From a checkpoint of a small transformer trained on Wikipedia.
Size: width 128, vocabulary 8192.
Architecture: RMSNorm before each block, learned and rotary positions, no biases in attention or MLP, untied embeddings, attention and MLP in parallel.
Training: a variant of Adam for these matrices, 4259 steps.
Each number is 500 + 25 x the weight over its row's rms, rounded and kept within 0 to 999. Layers, rows and columns count from 0. Numbers have three digits each. The size before them is the row's rms in percent of the matrix's.

# layer 6 MLP down (transposed), 512x128, rms 0.126, rows 11-47, columns 0-127
100:501514480506494495461524459483466454511499485511477464541509545475536440500487478472488529500536492502502512510499479526472525503467478525509534504494474472561501510522495464476470443480529481470491502513486493493503493537440490502511498523506460471515532510528460469536511481513479506528465490543479493470533501500512476511547497535529525479515491511489486443480505501520457492511482
101:498511485459470503584469478511505609508541479505517467528486497512494503470499521503496501489499527542511509492463509464509507511479445479503498484534489482484511496487469475499485513510504513494493492501483502505513472503484515511498493486496479488513507494486489490508472495499500504524488512501474505510480502491501472499457488492628522502515469505500495502515538551503535494538533
101:476469479477520494455506526507516522546459481455524477505474501511524485486543476484504493517492473494515524508518475492487500523513504472507534537508487509456515537504535505490495532533519474503507523495541503501535507510495470531525476477547533519501474499519518518537519520462508534492460547502526521456540508482474464476543515456494468485508520517463494517477556460484444524486490
103:479470433488478540486519487465497523535509454501536495508516544496528543508509485493475481531478474496518484495482497467491484507480493484470530425491468540499509546505486496477533512500522520533473519454489518488500532502481531469470546497471515511466500508472470467491500527490489482518468504478538533474516527488436478487490488531479471502486486463528503503509479514500525458508531
082:532495504484523535509477510556536482540523491450445510504477504515505534539576493524519512492476490496458525497527508507530496491515512531503500462516519533479492511474510520497449504481499522501487507488504540466507539537524522458518483514497491496526549503493460492520454501509517480491456531515523496485517528521510529508509483576504521493515497477490480488490514522502511459489441
095:507482491534520519482497463503541520512472487513506528455537491475514527485524493462499495526500515484492488492462523551508499514537482501552472490486477507501491517455556515520455518497520502498505447498523528463502496473528517540477496492511464488459501473477463496542502514499509508496510458500536473501521498440487506503527476547448518468512506483544542465501508504520470450503522
097:518526445494479522522469477529504529481502515506497503469417496483512490495534483477499508481481523458497512484560506467507488477475498477491504493481501498548515505522401524461524541459476487484511500469463504503502496472491472475524480498468479496524532523468527493493513541538504503510483479471491503494506476517530525491498483519503473483508470457510510497485501498518471568494488
099:521520520483507469490499512476491498482438510493525481489501438492498478466530474498512521514496531513442511493519497541493503486471516441522519494503537475508510562487538470492457480466462497484483502539519478511493489517479543522486521525516469503525456563521458511479507532538503501483505478499490517495498502519473527517480512503525482495504531463483500508498567487535528521463475
100:493513513461484501434520458528479510479503534515551500516479512486488533491508496488506501434526486520458470485507493523497517481482518459500518485540465482523494516472470471490546535521541525510503466506503507527523442474511507531518462512448499480520470479537471523502519510516538541510508490486513510485521482468508486535488492449491494511487503500559495491499544479518470470526486
097:535479512504470497548521486460486524514460491538495466519535489451541530502455498507501505517502486496508485505517473513516476511469475522556501500509511504484566492503528533535465499481539495470492509482458526471479494464471516488459525477529510537502509542469453476484532509518467476518517518457498519526542520490547523483514537500469522489481487504462478488492495482470499489520531
097:482505506504531473493537496463518470505478494510505523474488529509496482542476521471535487482475485481511487487455509518477474494488488505541505482513509469459464516474459495477519488503478535503496485539508488416497529493534555500531471487464487503499515489518501517483502529502489590491471473482468499472497482524493483531475465486494518489516491478446513467463504495478467522449483
100:501488517456489498482518468479544495498478472452513480508480550509500470494500508481456504486492532532462488486430551513506523503503534568503528497480462512537511519489523499527499483514472494531497501484473501514497506515512472495465537477488528472532495489484473477484505476516502502475529538488460495453494496500501488514494502439549464496490512477537507483451469538522498551485495
099:505497463498462498523508486511470493516453507476491525502440519537489507531462547528486467504528500481512430504516536471517486467490480502485445486459456486538519459527525506485458459483494551500507507491495506495490495538500462525494510498511488482498511524487511476492525552496485505518517503529482516476494520478503526469497504525515553489551480515507528495527512526466523438503509
088:514491482531524511500457477482448483527480494480515485496508462574540498510519493498493519461508501551510488468502523508482482508516474502498462497494543504504456488522514508486553509500493471503499482454483479501462503535516494490504524450506481451542478495562464532510504474489464510514539532493504440480527500518516486515486484505471487512491503533537517483533481473488501482553466
104:519487497489517496543495520496517472508543486500563477483439497537524510503466492487507523516528483533495503521502499507526518494511481518459495465533484517502542516490478541464463514524471517499528506534496520504495532491509536475452529505464467504491520545486478465475471524531508496467464503523543485550470472539528472475502526506502489476535470457497539478471511525522512527494526
098:479489498501517526443535521495544535538469543480507510471523517494491537523488486474492527515513468564511498496502484482537481493503499466482501460488513564481533492477484495498513467497501473499517445504512530481514528518507461534482547456479448499514459542520509482533506501520491495481468515525537466506486465473463525510513484489525555514492522500488495524494484481506459480484507
088:487496521547475489493515489512467516534513457514552492487463513517498529462510461509485540523473521514551492485495490512485497543515516459546488485475495504548529511523537523529520497517507446503496562512527518489526472483512490511472507453535495475492528482502505458510494515511483515495506506489529507465500492461487536506564466445481499488527502531484521469520506498503506499446471
100:523484505480498526454514485514496485470462494498550499480509524455470524477516510485539520494439504512494503470516488501474530470517475488532538502507496482514504519529467481469535500516504516486476524506493487530501438526473514509509493509522502492527486502507542533492505510506489532517481490508546491469536481489482476465508502498479469436486487552514462501474534558492477473578473
115:534489477493499506528496484494467482494499533494523471523459477488442511504486488500466471505516478547476466490462543520434520535471463478461466505462475471503509506493499484507528487543510497486527503490492513465517505500486495467568526534500496453525478498510494515499542516483514492473530435517537524494543493502526474533478497507480497482457520514483504490510486489508508507467444
120:488507513501537534490519528485543496490497502512494567498454550473475520475522484522464527494497480555502519494510551500448489524532467483473495528473508525501484522537488446466524489485535491504470500521466470533500510512502487498503481505509519519521507482512518441526467507493543484513482495491482511498512534471557490524523510439476494471521536481473476536529490508513490516528503
099:455538535486489457547513513466476553492493486491516474489505519513499510509445480505456492488496522451494508510493474519495474485494492489477493468493470525493469494473526492502493483476469529449424510498526540522487510485491481469525543452506463507507474499499515486482479513472507465466481493462513498499525530504515490512532505519519501569500483510549473526488508480486506448538489
098:494464539490497509537545507458498527547441521481459458484506528523482493523497478506512504445514486484506517499545534539501474540488462495471480511539473494508508473472493493504469518465508482563505518475493516486488499542416503484474515464495492520515479511484484511497518521479476517507472522522524497527480538480519457495526508510529497504469526482506485490493528456497495477469499
102:514503507561485469487525422502481498479507488489496507484534479500493499458523442512522455501434494529485503488519489525536517511485491489512478524527492494492484505521507489498461515478530485540516496475508527492509511478538489489487447477516558503462516469513506482475511511472476510489527516513473473497545456531508496471461507507463546462485526467488529505490504498533460493530464
081:509515529510563456534500527505554485501477491478508504445498488473503491475500507493508503455486509505510481462529514525463473536477486479515520471503515516506476464515481483461461500465512513509515490458452525484495514517501532516503528544445489486513482505484518520534521487544546505497514511494497467512479546487525520535524501451481484486467489515462514481467528516453475447515506
096:507512514537508504524495524471505464527523513486467501511503501470477516546487571487492510507503460505476503530493498519496460489488501518503534506488495501510539486505507519510493507534502516512464487558521522490477543494450496506526502509522470479486538516487500509512486536535533470594502494473539464540460468528494495504493523490493494503476509490451453454473492452485527476507477
097:503532484539533495504511496507541452522488471508519460490517452519553474485510480480487553529531479518487484490543501530498485503538555499500515523568486520505516465501497508487514502464437504461534517537524513477537482501503521537516467476495463474526479457481498492535525535497490482494477508456479491501496469511547504487496526496539518492491498477476495463510496489520533481497507
093:506506528519516524550470526493500477464495522507516529503495506511499488500516513459435504535494520532488476520521498537522511490477480550466503500537559473465476471530512478498494495518526435535491500470536487525524513498497541522519544484508534547493494505487546511473516469489488500484543502496495491472510500498543522510515522525481485496483474539482511479483464498483463487494574
096:485455486517526474512486521544504463492504487467501501525471510456483506487473505520512520549491482516465558507504451491510469456493473473524491490510524521487533464528487513519498515442504489523472511524487494529541442522522517531490510512464495520527500511492507516513503487475525470531524480523485543515494482542532525539487478484448515529497457470533503513507489483565492483484488
101:491504520526501500526480488520490475531524507451504529526519469493486499556516540498480459499499505522462517517508478500505470542498498481455508483502513518472547529464497508506470511500509495512520515473482542518477518510511528507486512510451467503509495514518507497511525479532522516484459494517517543551542516485511484501500484481605485534476485459489551523514490475518469489463539
096:501495455494483483502488472510527476478498478519482498499516500522535483526516470483514510477526495478512484476521556485522471467482541452528528481446536525513464477526515466532503521539530493473542486513504547512486479470510524487476512484480468497470475480504476517501501481479493493470518474520525494514480558545488514479478463565535471505519497492563466530461509488508502484495484
110:474494497482543499476518465508511509538486510505523484525481515535522530480490491495488506513505544504518497489505469512484524560513510478472443493545478526477519459487487452493482466503519516483536518488535530504501497442508501491479511490538502540523494504476486492500510497484536468565509481508515519428506495519508504499499493485418519510506484436481476469523471503537499480525506
109:532451481537483530424453522482519504506491495508462522503490498497465498496467455515480520511497516525505490483482489476480504465513483470527489515498478519532485506501510505477475505476521471513498449507512500505494548533533500504552497525486441487518524500491499498516468524531495453495477537497478466472478518508486480506491439522416517485514494459510519520524520526525527504525495
099:523516530449470543550520533447537468513507531518475467483476502460528489521490494499464501440535520470471511536489547525510498549492525509524490502525520486484532498505496505473477552485501509498523492502501497508540456523480530509534503466480502505516514509486461486489488499470464514511511505485477537527516519482444506528526552512468504507503463498488465505481491502530514507536468
106:493474459480506451502511424552452487497527497474466506470514542534520499468477507492552484518496496483481506499551501500502519505467510484487505527541511491492514523506504552495463505461481485504513481541491494486501470513527503440486515524536462553474459500463540473523468512511468532481531500503515482533528487482507500475488498471471488503477496485506515447507499483477512489480517
100:526492527519526512460455512477478451548526486485486509504500509497508489536488493491492482474488520467537536536466465474526502491543555504508526493524497486494497489525459462517485542515512488539497507521517481487507519507500540529510522490496527451495502452509516470510489490522490492461504504525470500498519523490495488568445447494449511532498494532512491540485448506471526499477481
103:530493471509470522510506485489485511458489546492506474517430475502498495491497482506533506496489454471488487514468507463558521519480517501486475496493519538552486492460528477482517490471517506472484519509485544508494538487458427470523507492519481480502508511510469481495506493470472497541491502505511512573494499537482493513548485507548516467495488508492506501486517516516444467485450
096:502503489494523513544541529491513474466487504471471546506543485529529535466500513489474509470503487522461536532531529477507490508471496491483516474516494520492489512504503497510515494472499522500488537492545491536542517540472548510469487515465442499512527497507454548494505512459517458498488477503504526522474492529477481510499493526551505481442510470523499463512531478501495499558453
# layer 6 MLP gate, 512x128, rms 0.142, rows 12-47, columns 0-127
139:501451516525542548476525514521484462463448520466487512502499504497521467465512498538489499526488461491491489484530484513450474491533517505519489492469488491499498492495503513512526481487502471516480469535523503500509493488522500482468515490487528534473478519503483490486506504507534552466534492505553535515485487552487526532534528513496470480484500466429506521460494477484431506471462
097:518546525516514488503540505482499512486517535515518487497471533475532494541460535563505502487533479536505510486491492486533505487500544479439489461495545495520522462453480462518515477506475474537458476567490496512459499514469494469518502500474470535500540502488499445496497470488548475522521493532507473487502527508505512467502482499508479512534451483505500519505508532515508511506527
104:512496489482511501516498529513493533533509543529514482494509484470533463478450498534504516518508510503557464462506520513490486471506482444484531473520500524541488540495534507462479507473512521519487474499504514466479515476516486488495529508459496502511521510497515471541523515507523480446483487448575494474491530541500493488493511499506523530478489482518459508499545504442479512557487
075:484502529492452520516486496540567552526472510479458491476456508453533473532495486530503463481525490489465476525496479535511463445496502491484525512491485490493478520531497490518438548497495551476491461498477529467493488497508515533489500480473497506521518486491484525515478476532467488462515498534488469466491479542515499519499471506507540519492522461483488544515485498504507464496481
091:464507447489504519516489506464492484489475498507464562534471556493485460495484479494477518502477481523503529483465481520498448503520492485486512527491491517485536453488448467513529476492497504514525528520494469526488523512450498485485498512486498533507484471502491473487539487504495507502531455462511536516512505505524492527525471523509439469504499529436505495526491510473490522463566
101:509484502502490516529480479502480495489458519489508503453519539432505523469473509475477532525518480519525500477548486478483472502518465491502471486526490489459521515451498519468494517520511473473466482486469546491482503526477490456522490535469511534510512525514469474519510511496481514476522459483532462548505545484510488507538522521510550483518497483520526528540484451483451500526526
103:510479480491476531503491495463487515501507464517530489482525485511478502479532500497503520483496552514459514476464475498484514458489516461510526494504549505475488537464575510481482495493484505464513466499480446490507507448537493488498515525445511541527488515512436518498503498512479524465510460522513504507546480507482478527499512474539537519513495515494488510478529465498533473481562
102:508511523478435504520535494519490519464490489477482508473475496535544536487552488482548519514511491468482485520450499491474497523531532506442485504464513524478515487461502500492521539469502515475499502507479499525500446489505461482482494516505513519463428482486506533500533486513509506499454519489490496460517471460514505511504497487516490462459507472515460452481531483485459536487506
099:496510538482503544498497550524513482506513529479508457486506504489517486508488545524526442549492468515515515484498537487522476499446473468531517451499517487508570461481506480504475516480497492516503529522511533536509454497470523491481503503513493565494500504467531484487519502514473488441545442475490494504493472509501503504512486528508514510493450498493483537476473531486513504515462
093:492513508509531526499489504459496506534448487504533505522548486498496505490544469542485504516530506481507508493505483530496473505515509474556530556428504541498512529555496478528478534513522479485542473474517505506502524527499493527486516487491539515483505564524506486526512503448483503479512480528535501483508499481491506558495466517502488446512494509528532519471504454488485509525480
094:528480495488506533534485517510485479534501504514464515496508489460529478451518501529488515525511536521537524489518482526534499549487496505484523482515538518531487505465544503482472488510489462500483461515472523518439500536507524501531436561478481513486526535501514547487532496527566497470469498498512468496492523528510507471494484557512524500516466534519504514506514482490521467521500
094:500505495496543483483516486510496498521482498506498487489532484469472527485528484497469500470544524471495498497503475511508507483550514459499458485468523511459470503552529509481505546456509509494486498512566530434531482462528488494569492481492503534411509492479530469482490498520533480484496544478472537506491509487482503501507516478545527502485488515492505499534491506463488506508505
085:479497479526500504485493493524546521478527487503489479492501496532452488526445479455497472527482490477544515456496491501488504497534485520540464502486467473496511506447514477518465521529516528478486526480529496553460522515490496467494494580470501538498505490478457487504473505509483497525495480503502531541472502469452513478487499521511519512505445501533483514457505524540508528480530
103:535527515503515498488518457512510492457472552469509504448486501494486525506511516499506507503453473486490488442506495503494474524511488488491543499545508432501488488482481489505513490474535459507459492451556487502511476469498463454520458517507522518518475483523487510513499488470489535545489525513475518490515523475463473540489500502516551503537510523520471555506503472526496464500521
092:492503522455559542486495530526514486529458512472452478488505517477488508498511482496497524507488472530498516498468477509508467499516503456459481484468479534493511513449449476483493478535451505529509470520502553486540485518500508502482549505505445499543448531515520539543515523524512478481499499513543470479501491484496547531506493479515517522506544492494487522506498461504489505486526
089:467496484511492504488494533498506485481507531496512554501501502469482514491522501490501542468465483534459514442497525519455549489538478488487479476559499516465481519476515489466543536531471526487509465530515515515479501573526486487506520489510515527483474544485510503461488496484495516456511481537514501470504546502540488464496537498503485506553525513482471501524497541522470504512514
096:507517532520501489540524547482503494487494526494494476486489456486488459536502542475459518492518515524547512514503496505517492502525528512475555504508515502481551464470518515518522499527505518524465509453460492507552527508474494511508526496477509522456481494479503476512505502539439485496494489520501492495495553532520490509505476511488478584530523480474499471480460483541527534528497
116:464471456474497502547509537500539513466487543497502472543488506489563452446472494514449497476509498533503491533512522525488487526532500491479494522497493507494458526519463505473548508473483498474522476488480528515511522484534468493460496488503526460507484472519523481493496487478499544485533471486489506464492521508488474518516537525504526495484562461534491499512515466483520518493455
113:511504463475494497537503473507496497531478537470497511493472538477464509514492553520510493478514504471503548535475504493469497493507498480465488499496517502477547490481470477477553471480477451504521463525515536504527490526482483468497517497479504514483526505526477445471467470499565495447501539469484500510469519511497465537504468473545477492473479486450505516513484509480453474479487
098:497489522520522481521488513492463475487485527571505527496506504439524472494504512514446519532493516505489534500523488509540475457488464493479483505529468534524467478486474518498537521509500519521472506463505495478525505538474491500529496530473526523456503512472501475454547513516517521482457444502508538512518523521539531514494513489500477517489480485520486530464453502478468527508451
100:507485513483483482531492507465548494479475491507479469513512521467494473496520476560487505520521497503494519516497525532483501505506470499530500481517553545506539468491477493499535479492484491471525513531502520455502509569505497476534518465507513474531486501498481484473473501458499496477492510474482479458461506526545438499492515481503497483437541492475510466526497465492504495430469
094:503528513482475530476448511479516507470485538477497567505441467513480476531447490488491513511499497449502466513539534495533524486490493530512527526508554511519515488520515499535499495517496495514513481516530493517483487474464497479465506520473503487474485533490498457501518529537488466525516502512457489529528523491498487499480523529455487497498445493515512484515420498464508510489465
081:471492493467487509503527492498556482495471522531534503496480553499533508499473469474455495482545464564498458504502517527492498460476492534530523513482445498477526469459520533549519491509523453512497510496475501495470495563513514466498498516538497498520512502494515505474496483516468495498507459474486498502474508507506506537470483528511473494543495439505497482464505511496498555477517
091:475491505478487500548513525485475544521499536470492553486471502496496499479501480493547469498538505521479503462496481498489518534520494467556477449496433468505485480510502495497506469508491511537477506512462485547459488575498506499523514478498497498526501495495496515492515506471514566488507498500476510484489505491446504531488494500511504499492501494513535476455479579510460492491465
094:493547496491483573473455528545538502505515493527498510479469449509471507517485481532483474505501527465511518497478524506505506497499526492514519461473515461507495486512451507507516534473496453508500506541480529511511507512509497478504533496500500560461494492477521558521499506524458520512565510443527452554488489503477489544473489503493507515507470514501490516468498503499479529518492
089:477460550463518501516531512504486511455538487519513462528517541531502511516532520525489513490485505527523478491526520509503528501505507464469480530476538441507517479474500505486477486496516552498454499472547517480489478480517498497495530517490489513455488468480504479499493524473514475507544496482527505538518494538512472502474458489500493483463466452527535446521462494516480521499561
093:469484484512463511521479525485522506507498464498479496487461473513533492513506507487490514498509511511490545508522490489496482543532506510537517503507489514514480504526591518525465535498490512515490521498475454514546494519494507514509491519487515496485506502573496460449545492511486551551505475503539499487497477450499492508510558554503465466478488494538463512509505499500509502491441
101:555480503497485527515502526522494512465511521437507498444483487526493519512548527523500509516498497535493478500496453494465496524515480468506501494498487522501534453475470457487538514500503454508518466538506554465483485511484445480539485480468542524515485511506518530455509488454514513519493502482507499511455451519489516504506513482501529485488515501490559499511508449494480494543519
093:516500499475504493516511491513495470518499488465460507511518500496484491552494513493500536547502510498498508498513517507487483515498517509527500483467510551500531508531475487519514494497444477487529530465490569505555490501484515477529462479530537468449477445503485553520479465482502507472542481475462516532448552529517519487519489474507486505475493475480506490499490496562521483454483
121:484473471522506532528529506490504509504484493494520501483475508527509515467510515528524487480488492538459514508499493539496466539509496488494516494494505492488505554527512495468488465483529474473460488489515484519503539428526521456498464528528530495525498488510495485454557501504490526554489449470516490508498495515556483531536550514522559433542507487496508512514502470488502512506504
110:456510514474513512509494530493500490475512486515505522486551476471502476437509510444524485530497476502500565472518495503491566487514519483542505486480509500488494482456476541505493496471526503453499493493524525467486509545490490523473520472501526535507482526523505495541491521481473485502510456512516475495447521501497448479540496467532524537484492500451537477491484460504522486465503
091:483525466442408545509560469530482502505498511519527441525487515513553507512512470498495481462485524487489504497475480521479514497502499497498487482488515498526489498470477515512494522515530495486508477547466489469438482516522491483455499504506496526541524500494512471502468495479517533493508517484532500507531513509486468511513521534542504506525459486527469523470534508510509517558497
103:506513494542491537542572519516500493473527476490516514483548496476498514491480526511512497540504486510507494531512500528489481494454538522456492474487497530477496529524484537475493543471516524504520505479470548480478485507496497496519511520513500560480454507513526512481535497479478526457488431507511551517547489514515493527508515510513508495458488464466547470496505464534491504489527
110:483522499491483518509568506534473505451467499489484501521459507500530495477493502489498485516477495512467472549474516549464496517508461487472533504493521485511539528448478527523512514493475489496508491512507515521474530494511474516477512479474519508510477542501482458449537515447483486496536472479543519518480519496515459502548524544497555484459492477463501522504502470514478508520459
102:476542525542573499502478537517504527469493485545522486505491484518507504475514502510547522543531461513500496482553502475498493477528518448532519513503497476496517516493494496498537522470495468501519545515538512512528489497527531476497470487547513508507518507473486514494509528492535478497508460507521539510482442488517533469477500514486465489550496524531488463510480548464476482473529
094:490501515470492508497534518514540479463496510474569483489518508497514518485551512493513502465498540487478536523521498527524523509469475500490513520480516501568506488497493508505503539490538497499490545467468558497517480522519511463493520540486519534508506493492458527464510472532514516462477420525469515452496469497467520492530495533512488493488477461463543504522487505497498510516495
# layer 6 MLP up, 512x128, rms 0.128, rows 12-47, columns 0-127
142:489531493483480490532456473501506570511546486501501458528514508496475511498506548479480487466501528559523497503481505450508540497476465462477485484533509498492527470483472483499470533532520530505514515505481474528505487489504504489502494493483462486538490498499499506535483472499489484508501536503466465470483493492506484478449452490527511532483470518537481508500550539508568457508535
102:470507519471488498465498484517473537477510544461525518537494476500529500482516499490531561486505460534478492473497533486514507501493507509495507541515522454558473529502458489532484493496501505484509477506495477486396482495546514470531450503498493468489522465514470501496490505493521480520505482526470500479500475482528505482483492525491513457502492469538501537526508555516529524498498
102:491507504515534452488530519522523533516497494522466461483493523480527510507504549528503482557525509527504508533483545466507522466483499519510515515484499513509540489492496513511520514456478493462514527495518539529458488505469533493511484528476518528548576477510549510475451483526549506488529481497502507499485528464520493461504489501519499415487504484495499482504489488487483471498488
084:534491483528473520488503534508486540492491487520493524493519503503515478499540532477486518489463466514510501484520479506524475527446456518495504530522550528541504521462556490492511480522532494522519452508496502476505499512492470519525523569486487494540519526495488473428474514502500499506515529525541462507516533503526482431531512489512499457501466492497497494506535489477477507504452
095:464511499505529503488477459486511452543455503487503514499471488511548479503523456486524538462481456495490519466494478546524463513531523522501518482487456497531510556493510480535482515464506499447520510473541502498490492490526470488492463526466553504464501518492512481491542513493507481507509472493535507528541465448478478525533449516474509492513492518490507473524484527498504518478511
094:481497478531480506524478498514512490535491519532460477545488537500539507501499500488479472478513456523495492451523464504519480498462485515545495485497487494494501452504453509499516500533488504508537501507482526517511534476514508533546523523523523512514492533480491479510501501496520544525453487451519520477509445462519519543470496474489436506523542495493538484453494505523534509444489
099:466513466476472478523552496505478499508522515486488450530470537503540512473498509534511469510506491466498463475522537525507486533509501482513532516476507454497453495494459495536527492536472527483550466497492551527456518490510478483500506472521507471526516498509519460481496506453494501498507510460494549468461516466511502523480502517487539460484516459511536463508485476494508481490546
103:524469468449490489491516488518535501466502462492475486536520531549547472489505503486503482476508472508469506443519487487498492495501557485493492540525519477504477424464415510522532517524506494462513469531520481522492511478490497473508501506476527486501482478495524479468490507524507507544478540484528507506522508479538464530489474491526495510469505467508486492491504492481476533500544
096:478500526504501515538476512478552491449507522498497467529484526494490524480522504481480502508517475494519490513473505493513489504512526477474479514516521506509493440487468515488530475497482516512530516481467485529522489538513504517509513483471497448496469495482538503489461499525501502497520503499474556434508533578493541518472515524502496499468508495478517409533498479501519543455502
097:490469533504503526494513497472506528478516454524487497534543478514537481495491509463497480521486474523546532527499478462475495496465548538511510515538524509459501502449494498510457514512482496523502482504504480469577491481465516529517534484489502479484479505487535500458528541552498518491514521514534533469493546451491508515504538478497500493490492510464478494456527496491466490490544
097:520515500508517515468504503534517464503533519508513538475477482470505487509501493469502463485508538489517460531490486493492461513471539542497540505476478508512530440473516503524521472498538519459493526502512513501491506473524454465489494544550482483473521500481530494496485497490487541501525511433494492462536501468496507507510475547493444509486494492474468511553521541455485529504530
100:492485522466494499482522467500518549473469491521524496536532493488509531476465500493490455519559458502485479464480492550495497516536519505514498524477508478540482460530471514487484478482497479486487516508549486476457527527497524514472524527480476469501546513560518530501484516473502492515522490510492540506532533499461536471507510519505519455529501482539456523501513493493492547548504
091:465496534488446478485510486482570513507515450517449510480502538501446504526478450491472454490483479469474478505535495489504478490486491495500488532502499534501515494523512486485483493534471482461567519483497542474545475440539491498496479501475493502471509505480525473505486476441502497440498487491527523494487491488511474472487506481496501493484505489502476537490542482532510500518523
097:534534538511471495454461494495489541551509514501462465518515499523523491511453463476528479514524510478531523494485526467539496452483535525535476473471542467533499482479508511519510480514489542500506470484520510513497529486499514470477498553528482506489540491497498535492496503504513503470540500466530508486512545501484435498522469488523486523549441504514494516487485529489532517496490
101:505504502522515512534507532476522477480516497497491512541516480479545497485520536535539467523460508529495523507530539582473486485491478540516522503521495509501483484512484525505486538499554506459499472542529500526508494516531498492500474488486533480485541532470483510444473525474493507511514487479504543534501489492487465502505513544497502499501521492433487513466464503520499494485431
088:468514538532535489491482492487506472520495551489496510468498513453495509517449502502506484470481525472499473504500473531507474499522444481549461466513457476496466464438475515519507514497487494515544506509506491545521509511533524499471521511508463515485545511485529477492532483512523535507498496529516532463476489493454514493466507524480511515500558502498564483506479492459467508520480
098:516516513521490517510477496489466532506509482564500490511501483514498504518522509490447518505525516467507505480507494508509445495536497483530478471515500500577504521514510509500425525479500483482494491454508553485509552457541538516485520468544492513476521514499520510465506536511512490502518525478516517489489471500485516528525502563504465511507483477510515535497477490478523524465437
118:540480473512524508516463471481511496483552503476518495507436522488454491487489507502477508502521481494502480472487531499464449494535485413499436480491500478531505484502509535567472507502521517514474483460529454506519502485490509494493481578495522496497495490482500485476527506536529541497468487465517515501522479449508509504488465501509527513503523510472495498505467505482505482510490
115:443474521509514510495510525491522493475506509489520508476509525498514490479493438497472528490501484580482494513486500516474509513489476508535519520472521529515458476544477440483503521519526550511507499528472480509522546497536469489545437513516508478540482490499503479487500512496457523500516510517528485500524522517548524494512527494494515478507491489555466548520535533487534523508523
096:515577518476517500504502500484508558514476456509483475491505501488507511457470500501477490497449465461501483478496497506442458501530480491568482480479495541476513568514490533493477489481496496474504509557559500527519489497479522517524535485512501518533497485517536517491516512505460484499512479492518514471489527483492495519487510491510512489498522502564444518521499471528526505511494
098:502487481493514529507467501518506486487472520439461482467463510479447483507499487478530521418481514494499499472510567524504440504506476503464498528500512468494529517473499462479518521484478520476490516503497456526472540514516513507511494490460554512468493507458513505500507513514481516475475533482473524508521487492517466486527495555485520462464509532516471507487496488495491491549469
102:478505510427482547478509520499534489510484560539471494532493522504486534506488547476489479505548478470473510495474494484479523476498517476511508464485531521506524475522481472467505457514504505485487520530504497489489487497493488480470555508483485528524493559500551462519466519531506490484525485496517479489487497486502502486538502474504475506530465504513452460514505434469509484453482
079:499495483476514493493484500495543493452486500549506476507502490503522515498498499555538554531475513468514549467508488461514508500494467493529527516489495495517543540494474532519500502507503502502483533490453521497522514488485490499507500564490454521465539538477511510549490440484516500483515480501489515510467499447543505546496465488520461493541488514462490509486520527452507509472526
098:490458502521497504522468481533497512543531496473464472525490473512460517510548501508502475512521518514494497519480468482517466497487559499472523482496474529574494497518484501524484488518503476536511458506504485457470495506546514503528484491481485471493521528481513513520479509527520521554492522471493489504472477530487512492485500484488474489448507539441504481456469471469513465471441
097:510454460475477518492496463487468533491495518525481546518481504502452508467507494475509468460493504452507512508508492473528579521514549529493502518487471499488461566484516490499516522494526475535452513497527495502482490523501464486483466494521520502445551485559490480491497486500491495505543491499517478510491509483466514457456516465494501461503510478534471527502498518492477484498504
092:552514505494505515519508507446464532489478495483489492472528445517466463489500555450486488528493466498504535556493483516473501469501491497569513514475460487458496499527501518509497501472537466512534486445469515512559534503499494499469510475517493524515501522530513467498499497535466499525508468551492522461534497538485496487510528507505502516492488487489537485526509510495490492490456
095:479472504486518493499500522523463473483510533522549515528511517506491528485488550501476489484511475539552479495503536477496543545508493523514477509490545491457499517472454495539507517495557567513487514510488511455495494506479527476465496499484521522517539465477509537535534510521520497470526527450477457487485486493553465490489486505498480505508528501481491498519490528520506560505520
103:470468455477489513474496482501509475526487486548503503529526481467487472489500494501494511474463515505519553499502526533546529480480504518470464496506514525473534505487500507489482533501457532527453522490499496470545502506525504503467474514464501507458513506471449540492506505588488507488494510497529491516529490522460531541499502532513490514499500516493473553481486524552480454496477
097:516503470470483489520562500473498475493471464512553487483503553471533485471501447466508510494513517514522527506481473492532506481496502558508463533510491506509479555530496525501546496469518478461496464473488497476468510515496491491531479549513477492543485474488508518522510499508510505494532464512480472516497513517509483481519507468509469440526541455537498516455487466538501491490509
115:498500530507471502518493517452498460507528533502478461506512513505497499493496477516535504507491530480511489512470515516517476508529516448486474477482489473475497483513517495483471455475525543466472502452527534548510505541575521454482472507522471502512481464488528494454544491472543522506470499463504482483480517492486493562507495494488514514512505506542476493507508504491467517548557
108:516524477512492488481483509501439506494491467500463528543503515463506476533493479549532504464493455509462516523512531508508511493513512485480511441518471490504518558492545506532495507491506452502521525489469502482534539551475499496513502469508497490521505486482517486483473540482457476477517467502468480512465473498512474510496517484493535451483523527466523525513504489525496481480420
099:511504481477495494524513517502529497492489532508563508482487548439490500515496504482543497514536498419521533506487486496503494491483495523480505532480493528473510486484505495513562505524524473486524522470483497491510496529436498495499496485504492490498501527509505508465496491508492515472512445456520587524496536493508509497532541515492490454440495547486502488518473467492497486516467
107:497452495501482499499527460483480505513529504482450524474511484533505505484500494483547493522520501526466494549559470511479482546522518480446480485487456501478503545474455511552461498502460484505523473532499497503514505474506506463494512493537472507495468472523521486516529474509456496496528497463490462542534451524492479537483497520491514504502502457532522466492505505507490494521548
102:501503485528492511501521509536500478490447486510496487506492488465555540500514527482482493516476485475488494502495486525498521492498485530516499541499458525545532488460500533499510550534515462472500506440536487497518514495436484490538510492488531500540515516482490509505426526490511494517515503521520477538472535473518487505499490485501489472481489553458527519506450476501535522532447
102:452476519483495462505507453524513457498484535490537491497512476514530503488483495468418488540500495502497482479511490524493544498503519571498522497504469501453485490494458517526514550530478482528502507533463509487451473501498513512477486507523502505503464453521530503498538462529509511482506507497512477485543543491506501501526477516487489540512526468506500509532499478503476561484537
096:517493513552487483537516515498519496516480480536509512512504488466536502497531458484474474521460500497522503447537499520443509541502458458518495480533519508487474522518500501505463437482496538518536489472515492514478486529520513541471491494541463457520525463516503529481482499450516491473516543518471519508498534482512497453494488462506521479518522511545476485506531498513493480542508